Weights of a small transformer language model.
Size: width 64, 3 heads of 32, vocabulary 4483, 1.33M parameters.
Architecture: RMSNorm before each block, no biases in attention or MLP.
Training: 88M tokens, 5669 steps.
Each number is 500 + 25 x the weight over the matrix's rms, rounded and kept within 0 to 999. Layers, rows and columns count from 0. Numbers have three digits each.

# k: layer 9 attention key, 96x64, rms 0.0952, rows 67-95, columns 0-63
# q: layer 9 attention query, 96x64, rms 0.0924, rows 68-95, columns 0-63
# v: layer 9 attention value, 96x64, rms 0.105, rows 64-95, columns 0-63
# o: layer 9 attention output (transposed), 96x64, rms 0.092, rows 64-95, columns 0-63
# gate: layer 9 MLP gate, 192x64, rms 0.122, rows 0-26, columns 0-63
# up: layer 9 MLP up, 192x64, rms 0.126, rows 0-25, columns 0-63
# down: layer 9 MLP down (transposed), 192x64, rms 0.0705, rows 0-25, columns 0-63
k67:520498498506518495487493500497496504485513500519521482487503505493511485497472483487516504488497515501480468490490515510525476493498482486508501495518489504487511492466495542494476519510512538
q68:515497493506465459504501492482495489528522503455520506494532511498516500499527530476490501483489540525492504495509479506513477491477501489499478513470499480514510512495534494500513497504484531
k68:475505487531519495479540528519488479505511515529477534505485507537514505468481492484494497502523519476477498511485491483501489504484491485485496484497508451475496481482499514500481466507495501
q69:508518501506500505507490508493498518488476490499519514493467497480505530489460511511490538523519494494489509534518527510523492506507501483512523496508504483481484492494464510505530532487501508
k69:516494498486482489514503484498525520518511521475500488506490501500534489495496499490500495516477518516508488517511481507519510488521501496513515507514521499522474491465502521495518511524492514
q70:527500465504504500519476495503503518492479475484503515488490485459478518506445535487460490534471498494512491499504495511463488492496465492516536504493482484479528499499479515495520512487504523
k70:490491525483470508527513483496526501479500503469506512503500479493507481521510525494506475504466502521514521536505479517498511499507492489478479505512516517540489522533521503507547522495513504
q71:461518528517517508509492514512496501450488499525535500509520502499484455527500500533518533507506466491485494508503518498477502540498493517526493517497491486504504536484477529518491509500555469
k71:475497479498526440513469485503540479503489505505495477530505486469476491509544484511488490486488499502497523485505520489477506499476518542480520509495532529497495508499528521492522501499472519
q72:510491514480511484495514519510512495514506508481509469536474497513499493508466503528488464494502491508492523514513481484464475523519526481463481493522530495510500499485542439478484529520463533
k72:513466471485498498461530505520487480527503505489451528492514515513501506463505541451528500504535522486517498503509445471511498491477469459534482522489490469490526463458500483521465491480484502
q73:500481492516504484486465488499485487481522510493529525506514509473478499509468505504500531489481523508497506489490506488505471503490507481516489499487472523493476514493502497493514523512492512
k73:537479520508489491493483514475510513473489496493520508503464489472497508487485514512509503512462502497465538535516539506521513473505490494475519514510519484495508520542506527477519498492526531
q74:485494500505475504505509479494494525517482495516510508468514476491508509484502508471468493498510498505513491520494489507499499482479463475541527506500479473465515511482465558524518481475490495
k74:500509521486474504534497473498473487521487483519501495473489510467485519538520503466470502493471502486500500515477547544502479521516528527485512474496536500476484520509496504521512558500505496
q75:495499494471517503509466507528490490474514503514507473505497494519521512524461481543510487507479498491494514454489485484509459532524504484528483501534471511532444481493472495491481498519490500
k75:509454432499485507462525499514478487504516483506479510496575536552502495459538531476506484478524497479502519457514479505491510467430467467521507522470462468494493486524500514494497477470477503
q76:517542501471511498512529492518467503463522494514494490484452509498513510563531466503511541530521467499485521526501489510515503521515482516512486491505564513518491463494499494529503520493539473
k76:494503495494498475497532506471503498508524475520496493497461502463511494522488498455545517524544511504516456477520512521529522489513463503542534471495535469430485496477495537514490506486506463
q77:514479498492511522528486513501527475458482473504494470500492542507478527521481531524505495486502499493483526475491526506528511546489549514528473500494475499527495503524493490476443515519485515
k77:517487478502496479497499501529544493474504488516487482506531510505509518560520470483507502457479494499470505453534479472514509460442463459489492506463461479490467494461485456519461527516441527
q78:503489462511531487484470538515473480528529504461506493534495484501505510487500498497527525523511489494500514468520486473484501478523521499447466500534554473536520476506556460480510526514494497
k78:526525472490483483545514520514496513492472499523488495562461520525493518560479451518520501521485461520501539489517548510477501513490487534514525523516512502490462488525468506525512524504500467
q79:473517536506513472490491477492501511491480489551551519472532481490519445480544486492492490496515509526512460569493427502507551474525473563464496525482498455529509512457489495536490505530539493
k79:466573516498531485533446468507461495475494455521556485488469485467476524514555450513455523587503494485496436550518530490449504550535547558447521466522591533485501491512503524511509515533541454
q80:491497556452495469549530525562521499484498534502553477543479500535505518533466499558518443500496538521483492492526483475438478518516503486515516518504495516494474500470493458447501476491461518
k80:471531500500467512555520497522495504496472509538501501495456501462529496495497461498499497472543482473472534516452501499472520475518435507547566468499525504520471481514475485475485528500542468
q81:490522479506471513485538466494493507515488519499515528445480500479530496516525482494481502511533486494496550480508507503528514472459480490524546478497504523474495487476457512526516478485536471
k81:528541559489481528551482475459486513492469551490544493405461469488508534516477449495508483556477510496485537510477528550478485530520476501529521491492537558463518528536461523541524474493589458
q82:504481489499510501506550489488481500485492476505493503482504518510485476508509506492480504464523520493525528505540488516544524507461505500518497480529503521510540535499485519522456502495498472
k82:496522473499528526489506497515490512529482449494508504473516548499494495450489501469539550507525533502513487521478529479481509498506488515495519477526469516444514484442474526501459481479514525
q83:479463522496456470563523471482518504489534526473561514481525516473533502534451502491509438527538506553513495497526477554422475508523539534543490525481524530473494500484539501503473502536539453
k83:480497462511496463548485508519499506454525518463524504519546533512500507511449545487490463491542498537495521459478536546397483541479500478491481523521511498461469500501559541497516481489484473
q84:488534465514507552476456527478448496520490514501494477474486522506425550521504471539480498525495482500474542519480517468450529482482513489493519461512500560478498506566540491485489508518568508
k84:569541459499529535497449507526460521483421506531468496484461497518509512481516425512480489535453513496492525506503509484460520526519513523493475474542477543527466510532499455449512513516511524
q85:514504500504489463538461504470509505434524517535535445552550508502535477475557504512501460473520553487480497466500503491454492493485530474523481449498488520527533510499434480452474478496490487
k85:434506476525468497505471480498534504496531516512520438500513484483505562489543454547530448507525488490468553476529500490493481474436490459529508481487457504492485474465512503450504464488480503
q86:463515517480530502493515509529505465493533489447541509462492497511487487466462516515489493518495530476473488496499486522551483494531486504525510500522446557511501480514459491494490506527470460
k86:504499535513507488541496509484494472473503487494516494480485513489509536483477522557471505499485462480513506528489488544506528473506524432512539529500496550502505542508478519475477516488463524
q87:500485461429520504466463521524472527478472436503508483476509454503518478522455445509518521563533537478544480464486478447564488495478528501553506485529497537534508478469482526494496486521474486
k87:509515487530441518482532526542539530532516465513504463465486508503493519478479452519507498522491406467525524526505471504493536458482520487504525454534520493475483491508538491515521470476509481
q88:514473513467464524527511503513510465502478463496540480534514516505488509487513505488498488546461511445494526488483538545543499567501520473520488486461516526455500494489470587532500456524502525
k88:429496473511469503499501456495484441517504510527498519497482543512487515499565462504459461481458482502461530495468493500517482519488475501502523513503521485465508473471491500552509552463454516
q89:523492502515514463501490491475506502488462489533461492563450540509449480372490465482480546534514533508489486431514494570546516538508488516521503476480539467558486504572526529509496580483477512
k89:473478522523464522434469404506542492481467495495441500496506573424472512472533504448500543554495492512545474464512475516582479508475479524448509457515518492507469514517487488490473504465476514
q90:476512522510514507454491506479517473524504525466464486478517466514480532463485512508523438496499508515504521510484508516481478518506448492501469504504541529499502515478448512478458551542557502
k90:467516471477552498485470518491519506488483512451519484490489470506477523483523490581481506531468488441537482530460486536544481539493507463487490515507524507513526512525476502486466539511490487
q91:474524501485492526526478490559427474501475500521585514461479489513487443519544485510527532564479495520483483556504510480491450537506493502510508543540522459518491500457464488477467488520523477
k91:486517494477476493489521524532502475488518475518536459513457458516479495494454479541520497494462535412471493504467514469428492485511494485474487513457563466522493525470484501483439507473508465
q92:499521570499502466544483533496498505454504516524516495514495495498513467462512496480544545465515526530505463466492502503426525506533530484401517479494507490487492511456498494509550482505471522
k92:466492533517481477497524518482482470491505502561512525495474496482514533475469501514532519494546512476503514413540500525471474493481515472527503503520476482505515470473513512504486557515465481
q93:480516457505495540514496557515519512461536495514461488556500539483555472529520487505492557449457529484537489462484500507533474521473491475473528501515453502490455530453498507504497504494474502
k93:448475485517481486430536505477497548532493509519460503498495519524549505431484488515487551464507526489471526497517468512540486477489470505526541502520514530523496452459442480530504466521455485
q94:473520513548442456480518475478487482522513509477508550490541525500499486490475502518539470490513506490551491567507523518504488454525499469483501537451427499495478541504454522501465527467482531
k94:497524491530468457526492459461456527540511501459553546509502488515486480509498486491482503436472509508537461499478471543500545492536563530495437575492456506510501553491525489496485498522477475
q95:460518496507491518496536478488498485493540528478516552520525480522482479597561468489495521447520498478460411480493538499507518516496504505491499485508466569480514524488499503509528476538545442
k95:514516494536534509489496562473540510502546530495515516530514541502440496513504454533497518495499533513478490521512505542488508496517488494541521516444498530441513493476526497479505503509505528
v64:518502453530488510488535508549506540482483536490530480467494497451475481541501473541509510496472525470506468465477490491493485520504485542504473480493466487478527498501493506495496517493469466
o64:504496530543516497487494517463501515523544467498478485548493481505533509478444529507465482482481486519541509517467457496484500458486490500502512507477529467520519510508509463514506520481474506
v65:514508473491492471553494449461510497512519510525479477511488490505520493503537502501528501503472532516494486513530510527525475513459487518510534508531493501461505519482501493499475512516488502
o65:496486502468472548472490517555493502502500483470466481485502469497476509499524474503488486494495497502512504493484497458497518477525491539559515526525486470532463490491436493506473488479496538
v66:497521523535486504494523490512518505465514544460524454471484559440532492499473515510519561511499463475484502472485494516495531540519487517502502466445537539590523508532537486493523486518484517
o66:534442526498531521508504515479466471498503514483507516502514409466534550506500576449493466519489506478481483498519518524455466494492440503472506481474480439497499461506542491530475509517519476
v67:489488516521531508462508519487532496501483512544525456512495503469512551509511482494557536511499490473467474503519468489539489498533525519476502484493497549521470543523476509510512522483525487
o67:492500530481498495537529524454494487476506495468482509499481488500509528537521525481490479503517508515531438524488481532476477486489482484544487497491511508506510452499501508518450487476459531
v68:468526485499436433515533443518481497501548513488480491504454542512494513404486518478467523493474444458531499532445506511490513481502487483499472507530518492463546507477507500551451503508488539
o68:555504516506499571497483507497494475480487562487496481532538484492510504550482472492525479468530503573471574475510484446429518471489506554455513516502455536476472508511537446495519487512530538
v69:520500485546508504497501524484471476474516503552499481490489499468489513512473504507495526500535512495502491515489459528508473509525480534499485501512494479471484511543485527493490490484495524
o69:474498535498505463452526512508531524497533491523503506522489493497526480496466520489528497507496515485487473499494500488476500492473498476508504503519488537506495462494500471467491490466481531
v70:511508501529511449527473512478500497511469534529449539501519516510502470513526485487521489509533528479502517460502524496468513500501505478500502496472499482517470524487494500459496521531513492
o70:487515489449489481507508515555509493500505489493548482474529492507505522513467497497493512518439482504465497492502486467533528492508524496555533491509513508495555487479464497524502504515489509
v71:532525523468493520519495498463513476538496491465505508574508535514526508479496496482472494520483506465495517558544477424451493539474506505418518453520556522524519503499500477506486491488549538
o71:515470544531465491529482517520488512449497507503496499472570522496546480526527506450522500501498511507536489455517516526520530522492476503513507503477451521463476553487447581546503469509503503
v72:517459563469510479477527529529480478528491498521466495526524495521432512471539506480513495521528492542542567547506538525510527485479522501501541515510493514460513466529509470506458529509525507
o72:484523442454520503495467475512508470489489540490604519505506548459459477492497486506534552499531495521543511498496480479544478507469492489502472489473419543492460521491475530512513521517530517
v73:526495529499474507526462502479478512520509506485484496499501500513490472509485517456477513477504525527518489465480479494507496500505494531530513495501520502489514487541517489497503487545528521
o73:491493493500489499478518494532465514511482503492528513470501459484491494486518491508514491535489511502499509493499506497521505472515497511486536470521522515515485493477484504504493526489536486
v74:511485491496495506478528559496483493554472472515475451474511476478462517516485481483525520518475518531486497523520499489514517486499483508483495457515534476493556456555493485503466511475531503
o74:458495520517472471495523485456513511509532529479556523563511518482521496466495471492496505491519534518569513510492497527496444472517513484517507541475455553474507543493500514490514514477506479
v75:477498484516541470471482470475520533463480474506506493537494462486512495502487549515496494516531545498488494475568499512502471493509494481522496519469471507532522505495474502507495499532536474
o75:506501508462491509521477538538503488510483468515516486429509424539513503512526482524489506520509460486483513539475499504549492509508501517550456482537543498474541505486516494476493488473473509
v76:491508516520555521484501461486532516504476525481490536512530472508522505478519517522527491512524544499457524491505498514504496523511556496512573535515510455542471486533513507477532509526518511
o76:529487470443491497497516522520461501519483467514527502420494494496506484508492542501481512548475524500485519476494513514578461570491549511511472510530519501508519463490487518523469511467505491
v77:519479477466486529509492507479457538531507518553509431518503480522533465508506515510523520493513529475506524514542537516487508505548476507501539494527483481471519469503499518479482508463516513
o77:511487489504493471478510533525559486489494467462493545540567494506500506475514522517518501485491526477516510511460484477573489496490493542499482500463440515542467522463464489483523485484458486
v78:495463512492490488532471527458509497468541465484419525503531495479485543497486482510490500503549503531504514483454498525520524465491453485514512503473486470496457514478527500507502512532527502
o78:475546495492482494484485492537467484510497504523548491532491495471490495513503436518529494541464505498459498529490522459454497531512523489503491481506534482477502502488508490486493487497530515
v79:524531479443525491533498475512501482471493498475512510516501502530525458537501514464515514491536499523506481498486521503484437494478474495495533493498504518479513520450508494493520451506488573
o79:486501546512476521466463531491530546550479490521481529499499487494496516462496485528514485528483505464492569497514492496512563490494533518514533459502499515487487477510498547524499468509510477
v80:447484530505525526541530494484508493431495537479514521506508475499488470539515520489501513518494509529503504468507509474515478521490490531497524477517507537491479514467552485458505484485484522
o80:505507485550500504440487505493498493540497459488504494480504479503506501484552475489527477516515509481532462492516481516490536495491519492500490503482484456508504474521522508524495506533482471
v81:473537484518509476491464481487510484492454477511511518528484481480482459503484546472495495490459527474483484480495473520488448460513513566491501504459476514492515470509473507474492585491479517
o81:505534501501497516511488505570507511535498437501485513508533469476541512525492491516497453465547494516537558505516475476508531484515488467511470512543508540513517504488523495496468499475505462
v82:470527509501505468516477487490472491495484483449517468502472510531530525503511465485535488488473487515481502489503523457496513483497508510448552518463493481463456511490512474443533528504513516
o82:478515492483481533490540470480462520510509486517454518513544519477494492546546472482481512517511510483475502500480504511512517509486516538528486504529496477525507502475482526564464497532518469
v83:528549516476533499480512544524503468524514500547469486493497486488500512473466516505502500502512546530493451527555529463494447519503502499500513475474466492462465436506483514473515469502508486
o83:457487525500495503506526495483546510527491502463509526535485508525511442503506513492532562498505461506476473527501532532534521482515513484538495511496524491490509521479468506532481514473438491
v84:541482506517500477520499465518495506453485494495493508547499533484489461482513546507497521521495519501516543513493512504491456503476521541492549488519518525501527507522460501506500525540461478
o84:515501484481504516475481526567511474495490480480523512487504464498541498486483526483527458506496522491514534477496466481490510502474469481530479511491481489514424540496450510472475482479560502
v85:480512500526544449476458483485501486498502478505461489503522477540461466519500501502533553513518543507506490506512488524508491504580513505479507510502507515511467462494451478491553511517547537
o85:502494494478446506512507512502529509481487461494560493460497507488524501486473498501538464534512520492481552515472530484535489554468497477554524516515516546516543476473465494491484488494497493
v86:469509531435449492526484469493556524464504481473511517493531512505486500497497498519515486488526511510489496495506501494515484513556479547442521487509487481536441534478482520501488505502491526
o86:546491488506497503500488536540479514495490430486433498512462505457528518513524501487500479575523470514489521517507511479437515530489525487511494495509504525470492485494508538542526482516514493
v87:492483508507468531511496485503488522475513496513499542527465459517514496503501505497475479509486494547523550474463467514551463504527532462512467502503497487509478479487484497511500502561502459
o87:511522448500504530499502458485500460531468508481509482462496530513499490508497485553518464562464486499515494507520513513487481511508495492498500500518511489521499518511509497475523511465544476
v88:545477447534494465485534482532443522482523444508524475510499562510484495488483489433501510490467504483460530510500505479511490501501517482482525512511521497505509520473460534555507503472497502
o88:513483531485516503529509512515558513435510538515504488552541518561520488515498526505482453478524476539484510479460491500444501487491511509523467482490510512508475513530471477455480475510549473
v89:499511473502505548516542514460496488474480500490537460490511471507489532500500539492484530506472471467492448504488478451497523471528492494489528485512525534496482496491510548533510481532480510
o89:470491570531498492523513529430491499506497521495461519535472514508503508474520493477519487491488557514521541473532485544452494514490485529498502515518541501512519491491536498506512512469498506
v90:509498507517518526511495495501524492481501515500514510522479513518531505507501502474502479545480515516459475539529455457501513481515505492480523486498509492514489489518473495490481489491499515
o90:519482502524468500526546500480515484523512490483508487505505488516511497516538494492506512490510503457531498492518497535479512497499526472545501506511511523493499514474482506523486510488522486
v91:507497472512463519553510468521519495513509511534474503482520492500509477528507493454533526523503476500535532565521491512516492527523547526492543514453525504545536478509472498498526511477507531
o91:485457507488501471507499517538540497503502529494518483476567525491499502496492556502496457517492530492477541476517493501486469500474509414507499478517449551484455487506457502501508521513461462
v92:482531525563517484509500486485475493502511484489514535503538477483536508463524501519529466505514508488507502482539514494480487507522487466457477498528497485538490478486513515467507508530509525
o92:507483516502523515490500512514473503467493496535506479420495497503524506495468498483498511533475484485483524505528533511531513560504537513548492512522480529466551497470523491505497503487495476
v93:506478481501529479500528511509505476527529425479516503483519539534489526494475490476453487474504477510490530514496540463517515475502486475477505483472527522530495459512504523555548508568494521
o93:517502498504513533540500457486477499473479566508511531525496496492465493458514480490500494482501501540480516499531531553438475555502491482508504479527547502495513509490506505494507457524557471
v94:527500488501483483530468501549528491558537537474492481459524491485508506501492471512511539509480454484535459496489479480519520517481513483517544499509505525490495481464512490489512476495478493
o94:492489500508474517491533527462487521487502498485492501515506540484463503482492528486532510502482554540466514505507525504491503486517508475490524490493518447523482520515490459504487531512491501
v95:475517505457511553478513526515503459517496515495463559497509498536525446507485495506510464492507522481495490503432517487492464520484494482481511526511491497500492442516529509493542535512487506
o95:508542475520487514515504460500506486544477493492502488541512524452506498462444530520508492467480520505531501494505504514529525552517513530472495505500494492520489494487506554489511487492505472
gate0:476525454501518487483495493539473469515500511464460503467526507512484504520488524442476489480534495549485488479524511491502488465474503501505489476519480477516512526487515541488541485463521456
up0:525480455495468521518516455522492550493503537506503502525516499515447485454480506511506491521522494457516535513485486528511501498531495513514453507510507503536497526517521505503487498505497506
down0:485509569531475498468497526481508499488519450533492469480490479510515535537537458535544505471481482478481483519512516513495508534496474468529520510473520500476492488511484471510476500497453490
gate1:502495529472513493464508515520511498543476506476546496485478548494533525479516498546489494525510470562521511451504490520539536482497477491437506511519510444491428468474506512540568508453478490
up1:511490512511456448535509470530491496503490522510471571495495556502500531513523471473499524483548522480541462476495498534476499518469464517570500465495543537514506504488529508512493484542460512
down1:472523502525487468511488534516512510481492508468466529512526428506508532501504545508493539514497481492545498497514517458443487486527524512507537483481456530473496515467475517526515541534505511
gate2:515507500533483493514510518485498514515445521562497474514515454513478534485551504480490498490484490503517463494464492517484490458511502539499508443487472487514503520461488447542513509491485512
up2:519514490541481502514464518471469491487537448497536530490505480489506470475527503495504499549484484485524506475479504482491493556523499508487537519501506483476478474472446528498537497510497480
down2:478463496496510454509517494458505523460490536486475516550501576498494513511506514501486483482500487535504532545530511464515493506504506490497543513485502476485463507544480484518522527507513477
gate3:492476512527502493494531500452508504469502542526512483513513500487505490512530498495517476446483516515518488467482463537472515538541484561536507498485521524552471473495473492492494502457506475
up3:476497522522463518503495476501483489508488499456504463471528552511512476493500484491484535517521459519491485519465498472495495496518534480558548514479481507485466501453494489495507471475467499
down3:530528497503529481472486492487506463520506541524506536549504498515504526493503540519519505503535435505495510522557521506528489509476484455450522470494484473503500453485490501534491496519492492
gate4:489526534510528540495510483491492551483551501495530471488516495512508498523514546513509488497522500522525481522487548495537506478520506521507485524496518524475492476485518501540520490531470505
up4:513498507502516550495486495489505542515502481491484470519503491511519487477539485491511491534506463528518481501520529556568487509520480508492530512527490497496493490501499488480500498529502499
down4:471473532474510539510488496545526475545510475515473491454512496514509469477501517479497509500483514508488522484529515494476506517481567486484486502488486490537496506491516460522526493526501515
gate5:473477465471546488498480530457530543512521476465511513494467480559514494510475491467520488491537524494460515540511488560541504501492494468481473518553454492470519483470505530499540489484511507
up5:491485500464558486473500497453537532514498486501521510508484471515509485506505475504503500482473516556527482489528548525541440492488511504454529485518506484495498508487494506442507504482534499
down5:503531481495499494505505522551504534471556474503513480553549483492517494517492483522531477477475458478481500489506508503497544475518523494482462494535476460515515458491528523513517502509493521
gate6:461531504486530466527496508506555456492517513516491472441497533478509464499483526499492485544524480474478478516496469508491505470497517533463497478467504474491494478462496412502483495514513495
up6:482490499482449539511495540494510509494483512474495474488477548477521474509496484520517519469499427482456501507500511505525493505484500458478516538480471505513519515525545477506469511486517504
down6:507499511512524496482536505504506512515484513432496493441467498535546472541485485467491500504479496558498501483489489449475481516495503468555490483481529508510475489514499504477489466523499511
gate7:493509518504484468495496485488514530519507462468524469483496521513539481488491476512505468512498518562530500472496510500506524509458527501546504507505520498477517505494525502508517536482474478
up7:513493497502510528467539510521477487490516542516497531481508487505488482511538471501488470521495522501512489480523481477487511484522496504461482493495475540472526502503478477506503493521488494
down7:480503543525506484491489528492499535511543513473523506482536501522542489523506481514524497513478485517507531491493487541516517466499466523541475530481494544477525527482521523517531519471492494
gate8:518490477444468514463450491476483494521517493546452515487535502466489498542479492528495496486501499487494524546487485469494505502480449511506527498523458511522521487448469501488496518483467508
up8:465487520509521531461522453452474470501509514496521498487479511515498475503532458478503443464509523504487467487494456515520530534524512490555457494476489493485511496503477533484471527482500510
down8:539498488484504539498505470461502492519493510500503449482503479495504504503463506519534502495465526530476492527498497497470478526474498490518454515466497561491478477542537516493530509506462518
gate9:506505485518497470499484502478501503537494495525545516482515466492436514471528512516482511515524519514539520484493530488478532533476488485516484475449486482568431537482506549535493525514484497
up9:524537480517506487488504486518512488471484481510486455561519472499529515454508475514507475501537511502487475485484515547497526491514496510499506480480503500475555497511489453523495426459525477
down9:492465457488483491485505490503506479528502553490503557518463506493521465486523503512477540520493546508532480494542508483499460559495490519515510478502482490488501499493488539533513553505476482
gate10:510441517532486572486528463487485510539500453504500515514500509523490492528490515496490498461501520518508534522493492549498478501512476559530474538533507484538499506511482529512489515505530555
up10:505526469500478474527504474524500531522468535483499487503551506467508535512512476492497505510523505518485523488476501523459486501486524507487464527478533518531502532485492505505456486543476528
down10:498541489502507481506460511458509472485506520519485501485479488479419458464506499497481522523508472492474498481512480467534509504508516506508484488458474465503494539510507458485511475456515512
gate11:508474468518486511533518481504469501511488484519516481523501504506504505512501515497455434485490531498443505458538500499501513530478479469486492455499522500519474495498530473480539495483488458
up11:465537459497536477460464536458507528472495476488514505525482503511508496463478481506483478537506498518496517514512511501491471496498484467495526510493483465504537509472467502493446474542500490
down11:521489484518476510508510493507518464501488492541492481449525473449496506466516484495473467465506502509506534487482544497503511441484552517516477493490534516479493514502502488481522512489494497
gate12:500503492503456478534508536500426516500484510516467516502515548504538486531507524523501523481454489482490517543516490481507504493476514568521553546502539524506499466522506489511505488507489506
up12:466498508499508534488493478508520501499547417448507524502526460549496483492506502464493521498508500515530526550497493514492477502573484497484510506496528508507523495513503532524525497509502507
down12:505505502508493496481494512477447510500466529503471541470506473492540483524467543476508488520513513464464512503497494487539495523491569522509516495512514513525498425486498478507539494489501464
gate13:498500511485523516506523500511538527470532460508514523512549487491473551504513521535506498497499488494483496528504462497474541492544511557531473518514498521492528509488476478507505493476496470
up13:521470506526535493479482511520524499467559509478479491483491501512519484524483479503548543507497490487477526494480521512519489499501498501517492498480484532512519485480520512539503439544519497
down13:495479474518512487512518477455498476517502537507495513491525510497462493471480533487493499492499521510509485529486522552550468515491491485481511553508519491502496518507524454454507467519519510
gate14:491506509540477506475461521512485492481504461543485490455534493492515509489472481483488489477518528545458480471513500507476509516490481514520491471482478515482532470519485490472531499471486460
up14:468507472535485491490469467546493488491486508553458492474558515519478517510485530495522522448494462516496481462550489527500482517466510501491499463498473491477485543504492471491516490496504519
down14:510489463491490527504506492521451492519509527463519510534486517561480481476518505516502476517519481452497477518500506509507461445522541488436502488482511468517477504503477488533495477551544507
gate15:504468493509524486530527505481556501530505517536448536526489449523481530502500480480492460492501552530474502525487484508474465516459484498517497528507499477511469525492520512497476498511520488
up15:501527518519540531501525526529527483500521519471484488462480468476506521510509513514490474499493482485504505487457502470492501472516511497523506485453464513507491460521481479522451521511526525
down15:471505442505511479475506463499545475506534493489519515509540548528488481478537497486516537517498502546507507493501496537494468511470456490488489506524499520522499496501484538506504490502490468
gate16:506525437499485499462531501504455504521524524512468472525485478525448468537515492477478453488502532469503548482531514479513502498477476467464483509475498497483516528468471490537493502430490479
up16:528513523494473484498485506498493452525446531491498456514526498495532475541496510474447504504434497500438485521479491489512489496500500476512525515474527540479507508500529488498518507545517546
down16:527490513506491490502487516465549518523490505475524496483503532499556551478505450530520467518446508494491491516439501507522522480470518540486512460501526504519494487474484496510517517498471472
gate17:510477516516524529472488497433482497497480473495497510508497442521516537466506520489472531534464513493451454493448487487488507504492525509445504493508519512500487489490483479497486547485565487
up17:488487500500503471505473502585501508507492474529467509506512473494473473530520499468531508504525500505475509506482516523473492458473480523531543494465523485535463522490498448502476481439492492
down17:548477519514472501493514483494509482507492463465518506448501497498497505478505498504500486510489558522539467507463497471509517471528465544454502455523509502525467434496488532521496516479480488
gate18:494537531475494491455441495524537509505440464532521471505483543509495488499505533486471471463481462530511522457511504519450515483474474527490490535499509469525509487462447489478500471483496511
up18:487472513489490463525484541535449508478493467472514523495483495558486486404481492486534504526468490489533491550465501534463436512505491477512488507496513511500486532465515490493531512524497529
down18:504495518495512525460504480485545497458516520455507517481513539528487492552504503530487516485471407523484473516521489485548499489543491490452498500517506490522479533531459468488503472506529525
gate19:489480598482501530534520492455499536499545507523490462550465480474516517489498539544486532519493541470530499541546431496509511501485502570491511481476518500533477481530510530529508516486551491
up19:481492483525510532454527519513504498512478515486515530479481466487497489455473514530482508497521540496488499488530494537486493509438545499520478490535483467475467506457495496484490457496526502
down19:510507504477479542544480513471524505505500504510508488516459558470481538502464485460486502526475462525546530514475496483471496455538470473525498517486514485504488491509478499523483523504528453
gate20:478541496520514509508494517433487476508513488529502527501482501514475504503540527527513515485482493485492491552487475496505494498486472519478522525474554513485515495488488473495490478512480520
up20:502492497495525491530494494484475488525469490542482552487544469463495491495484479473497485512490487505506526493557491541453501518484534523505499472524517450522498513477482490479506506492496481
down20:507537507523518515491475514477500507495498498486471492530468505486486524517576490564535485495478525518480485516512531497545512495514477491463484528503504494473489493476507445489512504525473525
gate21:529525495534522474547531428470549498526515482502500510452526456487498489521520492531478518505449473506510543541471472490520526549457477549499547533507523511478507528483542500498516496499497496
up21:506493511520485472508462513503516533513566499510544509526504563468541521514535524542463535485516447533477525504474473502471547521540509537526511490513519521504524483512493518483523508487496533
down21:487464489514486507465472475462503557479486514514475528480490476515519515504507475501479525499503481510473518465483536503507500521506511468465455531552511461485541507450521500516498443490503457
gate22:458522477513500480477483507504518542492442502490481488522440491529484527549509534494510534464487527509461517500471489456507498466532506513481502443487501517505517469513462501535513491551498470
up22:526513490512507512495484481503540522529550493498515479495498548445479471454487524501510496482476502483471509525521513500505500476474460511498502506536469484521515511500544515495475505516543522
down22:546487542495497501496490471495505467509496508476523530502491521456518510480520506509521466555500500486508559514479476526492462529473450510502512467507492473510511485541476527496482481508493484
gate23:541512532496488511494482520463508537465515504477494554503485471493506504500519489531493499564522518468560520515521499469538456501498521501549556482494486500502501502466496466501493499485527469
up23:519531518510512533494468514503529520528476482505531472457508471543465530515457497516503467476529513482510489512524502489494474479487486472512494549476480476524451496471493508501483518493476473
down23:513510502476501491489514482520480531482504494527489523496501518465473471525474541444463564467520503493485512486496535480500507505531496524477476475527496422540489485471498501516511487479518498
gate24:514475519457501518470503500482484483510518533513495510483469477519475505526507471474519520501502503490486494525524476437509517492502506507492460475477490475502512507496502473500503515523502518
up24:495518470494543488488519491492487467502498502457473492488471524486486487474501559479476502490473521497502524490495469509506509480499500489494498524496522533494484484492495473496491474507519487
down24:505507510498480507496457506497487483490498526511506510510510543537440492510528475510527538522513471511461497493503520471506508460524516514523538478495493463482542501488489489535516513531492527
gate25:515504465505499495456452468481522519494517521493485478496506487496494484523540511521527510489491560468488475499530464490504510460500476507499456493512538522508516482497506511516504538552493491
up25:548531489521479517481557497517514505534512496443488510465488521516508524454488464482535497498510485500518505483520517523493517475500535501493477501508517531512502555538514484499486485511461495
down25:544447561480530474524496507515506507458472518515504483470504502473495459491525526466475510485486471496465512492492496528525496559489501471508485504476497481510481450492488497467532496494515495
gate26:498476617502485502491455522497511507498517493522536485489506527480535474489515470459530490533538518501485487522526483512527516533448465575455522512502510481521484505502526489548529465540535500